Weights of a small transformer language model.
Architecture: LayerNorm before each block, rotary positions, biases, untied embeddings, normalized queries and keys, attention and MLP in parallel.
Each number is 50 + 10 x the weight over its row's rms, rounded and kept within 0 to 99. Layers, rows and columns count from 0. The size before them is the row's rms in percent of the matrix's.

# v: layer 5 attention value, 192x256, rms 0.0724, rows 121-127, columns 0-127
# o: layer 5 attention output (transposed), 192x256, rms 0.0812, rows 121-127, columns 0-127
# q: layer 5 attention query, 192x256, rms 0.112, rows 128-133, columns 0-127
# k: layer 5 attention key, 192x256, rms 0.0947, rows 128-132, columns 0-127
v121 113:40 55 47 43 27 51 67 46 41 38 67 49 60 49 49 34 57 43 54 45 57 47 60 50 42 52 56 65 52 51 47 43 57 57 64 43 51 51 39 35 61 65 69 38 42 59 43 52 39 44 59 57 63 50 47 56 44 51 42 52 57 66 60 46 36 54 45 50 44 44 49 54 52 57 48 60 43 64 51 48 37 50 49 47 56 53 34 72 43 53 67 54 50 42 51 59 28 65 34 56 43 41 41 58 48 59 47 46 65 59 42 57 62 50 50 50 65 37 45 60 53 43 50 51 35 47 45 38
o121 111:61 41 65 37 63 40 49 68 50 52 56 65 56 46 48 48 48 35 50 64 61 52 18 46 56 72 50 45 51 60 60 49 39 57 49 56 41 34 48 55 48 34 56 63 52 54 40 40 57 39 56 50 56 38 55 38 24 45 28 54 53 54 67 58 59 63 48 34 42 58 44 53 44 30 41 45 61 58 53 53 69 59 40 60 35 43 54 58 51 52 30 59 40 51 44 38 55 56 66 55 53 57 47 55 52 83 44 51 34 53 45 72 60 48 43 50 56 63 58 44 67 64 47 61 41 51 58 64
v122 113:58 58 29 61 54 54 49 47 49 78 48 60 60 41 46 70 38 44 34 46 46 66 50 70 49 38 58 61 56 43 60 56 54 63 46 51 39 62 46 47 39 43 69 54 48 46 41 59 45 46 42 62 61 48 33 54 50 48 65 59 41 48 61 58 72 48 35 54 60 43 41 72 51 48 59 58 45 59 53 49 49 43 58 52 50 42 64 41 40 56 46 34 46 63 46 62 35 48 55 45 50 47 60 28 38 49 61 53 52 36 46 57 29 33 50 58 31 55 51 69 52 51 48 46 51 45 55 60
o122 108:35 42 44 53 67 43 70 24 49 44 33 53 51 58 38 37 61 59 62 45 41 47 53 65 52 38 35 36 43 52 49 48 50 54 55 51 61 77 43 52 52 65 50 63 49 29 53 69 61 49 47 65 39 52 34 68 37 42 54 61 56 46 39 61 44 45 55 39 60 50 47 53 65 37 61 42 54 33 42 21 29 60 54 60 43 38 49 65 51 50 61 47 54 48 55 65 50 49 53 55 44 37 60 53 49 48 41 46 47 45 42 56 22 48 54 19 42 53 56 69 39 42 41 46 67 68 38 62
v123 115:35 39 50 26 64 50 50 34 48 41 50 50 40 47 50 71 38 36 29 57 40 65 51 41 46 44 58 45 58 60 43 62 64 51 65 65 38 42 73 31 54 59 55 53 47 69 46 43 73 52 50 48 59 51 43 62 54 60 41 75 43 43 40 43 44 57 80 50 78 50 44 47 49 32 49 50 48 42 45 52 42 55 47 43 50 49 50 41 51 69 31 45 55 54 46 54 54 47 43 44 54 50 46 60 46 49 49 70 63 50 31 41 49 51 54 53 63 47 50 51 43 49 71 39 38 50 42 46
o123 115:40 40 54 68 47 50 62 60 47 59 56 57 34 50 51 41 53 51 65 39 68 35 59 51 46 56 41 56 49 43 54 76 49 51 36 24 54 39 41 34 45 68 50 63 75 39 57 53 46 49 44 47 51 55 49 56 56 60 38 52 52 47 69 51 50 68 50 37 40 60 48 50 60 43 57 40 48 68 70 68 65 57 46 67 36 57 46 61 45 61 47 65 46 34 50 65 27 39 84 65 43 51 45 56 33 77 34 55 51 38 40 50 50 51 41 52 53 49 50 46 44 40 53 64 61 41 52 42
v124 107:44 64 48 37 69 46 62 54 47 31 51 50 57 52 59 47 54 41 44 38 53 44 47 66 42 52 55 43 63 46 60 53 41 43 55 40 53 19 45 61 49 39 54 50 37 49 52 50 55 47 41 50 56 46 57 53 56 48 45 43 52 55 60 47 67 42 67 51 74 51 54 77 50 41 43 45 45 61 57 60 32 43 58 52 44 38 53 41 36 43 37 36 48 31 47 55 70 44 48 41 59 45 44 44 45 53 65 55 60 49 47 43 39 37 63 68 48 65 50 41 44 45 58 57 37 40 52 50
o124 111:42 53 47 36 33 42 46 60 46 44 33 62 44 51 41 23 66 43 36 47 58 57 55 47 56 59 45 49 48 41 56 44 59 50 64 52 52 47 49 39 53 59 43 39 55 53 61 48 41 43 45 54 55 40 57 50 48 36 57 52 48 51 60 27 53 47 37 54 39 60 60 50 47 44 61 70 55 63 51 45 40 55 51 49 39 60 35 42 65 46 64 54 59 60 51 61 49 42 73 41 47 48 47 68 53 48 60 58 57 39 51 62 66 44 40 53 48 59 32 61 58 36 44 55 47 51 69 31
v125 112:41 35 53 59 69 53 55 41 45 51 52 38 45 51 60 49 30 49 70 47 53 46 55 63 51 34 65 38 67 61 41 41 53 40 61 51 53 53 49 37 62 44 47 57 40 58 37 52 46 31 59 59 42 68 43 59 47 56 53 30 36 54 49 58 64 46 43 44 30 53 60 42 52 49 46 25 38 56 36 55 68 54 62 78 45 59 45 49 46 50 59 53 52 38 47 28 32 37 41 45 44 40 46 54 51 49 39 66 43 33 43 58 42 56 55 46 59 51 48 65 66 50 58 48 48 58 55 43
o125 122:49 48 45 56 37 47 49 44 42 59 50 47 58 53 61 59 44 66 38 40 66 47 52 64 31 58 66 44 58 48 38 57 44 68 52 37 47 41 44 45 52 58 62 44 48 42 46 50 58 45 50 51 53 49 59 62 59 48 60 65 40 51 47 62 52 69 50 39 38 52 57 49 43 38 70 44 37 36 38 49 49 47 56 63 45 32 54 52 63 55 61 40 51 56 52 50 48 61 47 46 51 56 58 68 55 87 45 48 52 64 43 47 34 50 49 52 35 31 61 45 62 59 39 33 26 68 39 78
v126 115:46 55 46 29 48 51 52 45 43 42 56 24 49 42 32 57 46 36 44 49 54 37 45 53 40 50 41 37 73 51 47 52 37 63 54 47 46 43 68 25 51 47 54 54 54 46 60 61 62 55 51 61 42 51 48 54 46 64 56 47 54 52 52 48 33 32 46 46 60 49 61 70 58 60 48 37 47 61 60 62 46 59 47 53 37 56 50 55 44 77 52 54 30 64 47 28 31 49 47 43 48 36 55 52 44 45 43 43 63 51 40 44 46 68 53 52 60 68 54 53 38 53 54 37 28 45 53 54
o126 126:36 53 49 53 54 53 49 61 38 41 47 56 47 55 60 54 52 56 41 47 48 58 46 68 63 59 54 59 75 50 56 33 48 41 67 44 46 42 51 50 39 72 53 66 58 34 44 51 54 54 41 53 32 54 40 63 43 57 52 52 52 36 44 56 35 64 41 45 54 69 46 52 60 53 46 34 50 61 66 46 30 41 46 53 45 44 54 58 41 46 44 60 51 59 63 40 30 58 54 52 52 50 52 35 55 74 47 49 50 52 42 42 60 39 53 69 53 25 52 49 34 43 35 52 68 58 64 45
v127 116:49 39 25 63 43 41 41 51 50 53 62 20 49 60 55 42 49 50 42 50 44 69 46 43 38 59 63 62 42 32 58 47 62 48 49 56 50 56 61 32 56 52 60 60 51 58 42 49 43 26 65 21 51 59 34 50 52 47 36 56 54 60 50 46 41 51 74 47 43 69 68 41 57 47 54 62 54 54 42 68 41 47 48 59 52 56 50 58 66 50 37 62 46 49 50 29 27 38 55 51 42 57 50 46 35 43 67 50 44 52 57 64 42 37 51 38 50 57 61 47 55 50 56 57 66 36 35 53
o127 124:62 49 51 44 49 71 47 71 58 55 54 65 75 46 51 59 41 58 51 32 28 51 36 34 43 58 49 49 60 45 54 51 47 61 68 36 24 49 29 72 53 54 53 50 35 38 66 65 46 57 39 49 26 35 48 48 26 65 51 45 44 41 29 47 51 48 53 54 51 49 57 43 48 54 61 60 57 49 57 67 54 38 53 52 60 50 51 59 40 58 52 50 54 44 40 73 56 39 43 58 38 33 67 54 34 62 56 32 51 54 61 62 53 37 54 25 55 61 59 65 54 72 42 37 43 53 40 53
q128 148:47 44 42 50 46 53 50 56 66 45 35 47 63 55 45 57 53 27 53 35 62 50 53 28 47 55 32 54 52 47 58 34 46 37 61 44 42 61 51 49 40 52 55 51 54 40 44 32 52 58 44 61 53 49 49 55 38 64 38 59 38 52 65 51 50 33 53 33 45 55 26 43 61 39 35 49 49 50 54 59 47 65 41 30 65 61 64 29 52 74 39 59 53 57 28 52 60 52 69 43 53 61 61 45 56 58 51 42 59 57 55 40 59 50 50 50 49 50 55 64 50 52 63 54 73 46 33 51
k128 105:65 55 36 54 33 48 40 43 38 51 52 59 42 52 55 38 38 65 43 45 48 52 44 52 52 61 56 27 54 44 71 64 63 60 55 40 65 51 42 30 62 51 25 38 57 58 54 58 46 58 33 57 40 25 58 61 58 49 57 49 31 40 25 40 39 40 38 58 54 36 52 54 60 46 51 38 52 43 57 58 43 63 63 28 60 52 45 59 44 38 44 40 62 54 65 48 43 51 61 46 51 58 60 48 33 44 46 57 48 36 34 58 51 48 52 56 61 35 40 63 59 52 58 44 46 49 55 53
q129 085:59 50 45 46 42 36 30 30 59 66 53 58 52 67 53 42 66 62 38 41 56 38 55 66 38 52 60 67 53 53 50 54 66 48 64 41 43 44 34 72 44 43 56 36 49 44 53 44 57 41 71 44 40 48 53 34 52 56 54 51 49 65 57 58 48 54 45 62 48 46 49 57 67 56 57 44 34 44 44 48 52 40 42 60 51 49 47 45 56 53 59 66 42 39 36 58 49 65 37 55 47 55 52 62 43 45 43 49 59 54 53 65 54 51 49 45 38 70 53 32 39 46 38 42 34 43 25 63
k129 096:58 47 46 27 48 43 34 38 62 36 57 64 50 41 58 67 59 66 70 41 51 33 55 47 37 61 61 50 47 58 29 56 58 70 36 46 61 42 64 55 41 64 40 64 56 67 48 41 33 61 33 41 26 51 47 38 51 69 65 60 37 53 47 49 30 51 64 42 45 57 74 37 39 48 67 62 59 55 40 47 65 46 52 47 53 43 50 60 31 50 47 60 52 41 43 45 50 49 33 57 63 73 46 50 39 41 52 50 51 48 59 56 50 52 47 40 44 47 75 57 39 53 42 48 54 50 43 63
q130 063:65 42 52 58 48 34 31 25 70 48 54 64 49 65 44 36 59 51 55 39 50 36 41 46 39 64 50 44 68 51 44 62 45 56 50 51 44 51 40 61 40 44 51 51 38 56 36 42 53 50 38 57 47 46 51 42 52 63 53 59 48 62 57 43 49 37 42 48 63 54 48 40 83 35 46 61 45 53 61 50 46 48 47 39 60 43 36 42 45 42 70 43 50 59 39 34 48 51 54 63 45 58 32 57 47 52 34 47 50 33 57 39 51 51 42 44 48 61 55 59 37 56 28 48 46 56 36 62
k130 088:76 52 56 42 37 40 38 38 58 36 58 57 48 51 49 55 40 76 56 37 49 56 56 56 40 65 61 51 48 73 43 64 52 69 62 50 60 35 46 61 70 64 34 61 33 56 47 43 56 55 37 31 36 47 44 38 53 51 64 47 30 61 61 49 35 61 52 60 46 65 57 57 44 38 58 49 51 54 41 39 50 43 58 51 61 49 41 56 40 57 37 58 42 32 45 59 55 54 32 62 55 70 68 34 52 30 57 50 51 55 58 65 59 44 42 37 40 61 60 43 52 51 49 53 49 63 49 62
q131 077:50 35 59 71 45 58 34 50 67 52 48 44 61 47 36 41 54 67 40 37 47 51 60 44 29 55 50 53 38 69 61 57 52 45 63 45 50 52 43 44 52 29 54 79 46 42 36 46 52 50 53 65 44 37 59 41 54 27 45 49 62 51 55 47 56 55 62 44 66 59 53 46 52 53 51 34 48 67 46 44 54 44 37 53 47 50 47 47 34 50 47 43 64 50 59 41 49 57 60 50 48 35 54 45 50 69 41 65 55 44 41 50 42 37 36 57 50 49 40 38 29 75 59 36 58 48 64 48
k131 084:65 45 53 58 33 38 36 40 72 48 52 39 60 75 49 54 41 66 56 38 35 53 75 56 38 72 51 58 49 63 47 84 50 50 52 45 59 44 49 56 64 52 43 57 42 61 49 43 57 38 34 47 44 35 62 13 60 37 48 67 48 54 55 60 45 42 51 63 62 57 60 47 47 57 54 44 37 71 44 48 51 47 50 48 46 55 46 52 53 52 50 47 50 36 46 56 69 57 36 56 27 44 48 48 58 54 43 47 55 46 50 63 52 44 38 41 51 61 39 34 49 75 37 53 40 58 45 50
q132 132:58 53 51 38 76 60 54 42 58 64 75 66 41 47 56 62 46 53 60 57 46 34 47 71 77 63 51 34 66 43 56 61 52 64 49 58 50 61 61 58 48 52 54 58 56 37 49 62 49 38 42 56 56 45 34 54 45 31 50 41 60 44 56 51 51 75 66 57 56 60 47 53 47 57 54 57 52 63 55 54 49 38 39 54 37 59 43 46 62 60 73 36 46 36 45 45 65 43 30 58 39 45 52 64 49 48 48 49 33 37 49 58 46 54 37 71 57 61 41 39 39 47 42 65 39 46 57 28
k132 115:36 51 51 54 51 34 54 57 57 35 41 30 34 51 69 34 51 44 54 36 32 51 54 58 53 38 52 45 43 54 49 45 57 42 54 47 44 52 64 36 20 58 60 62 45 37 58 56 40 63 60 43 55 69 56 46 47 55 54 52 55 51 47 40 65 49 60 47 49 58 48 69 47 50 55 64 53 48 49 45 42 62 46 85 66 50 58 41 61 58 48 49 43 44 53 54 60 57 46 43 67 46 71 60 62 39 54 48 59 59 61 31 45 45 52 60 41 66 45 63 57 40 45 50 50 43 44 56
q133 089:45 47 48 38 46 56 60 34 56 51 40 53 63 65 51 49 56 69 44 52 45 52 51 53 48 41 54 51 27 49 41 59 52 40 60 56 46 39 52 60 43 47 39 31 45 56 46 27 58 41 45 50 22 49 55 36 38 48 31 55 58 40 39 65 49 37 43 42 51 49 49 49 51 58 58 62 46 48 45 43 52 45 42 55 62 47 46 60 61 56 66 60 48 40 41 60 43 59 56 51 64 56 51 66 57 40 45 66 40 70 59 54 72 33 56 47 41 49 70 46 41 49 58 36 35 49 32 70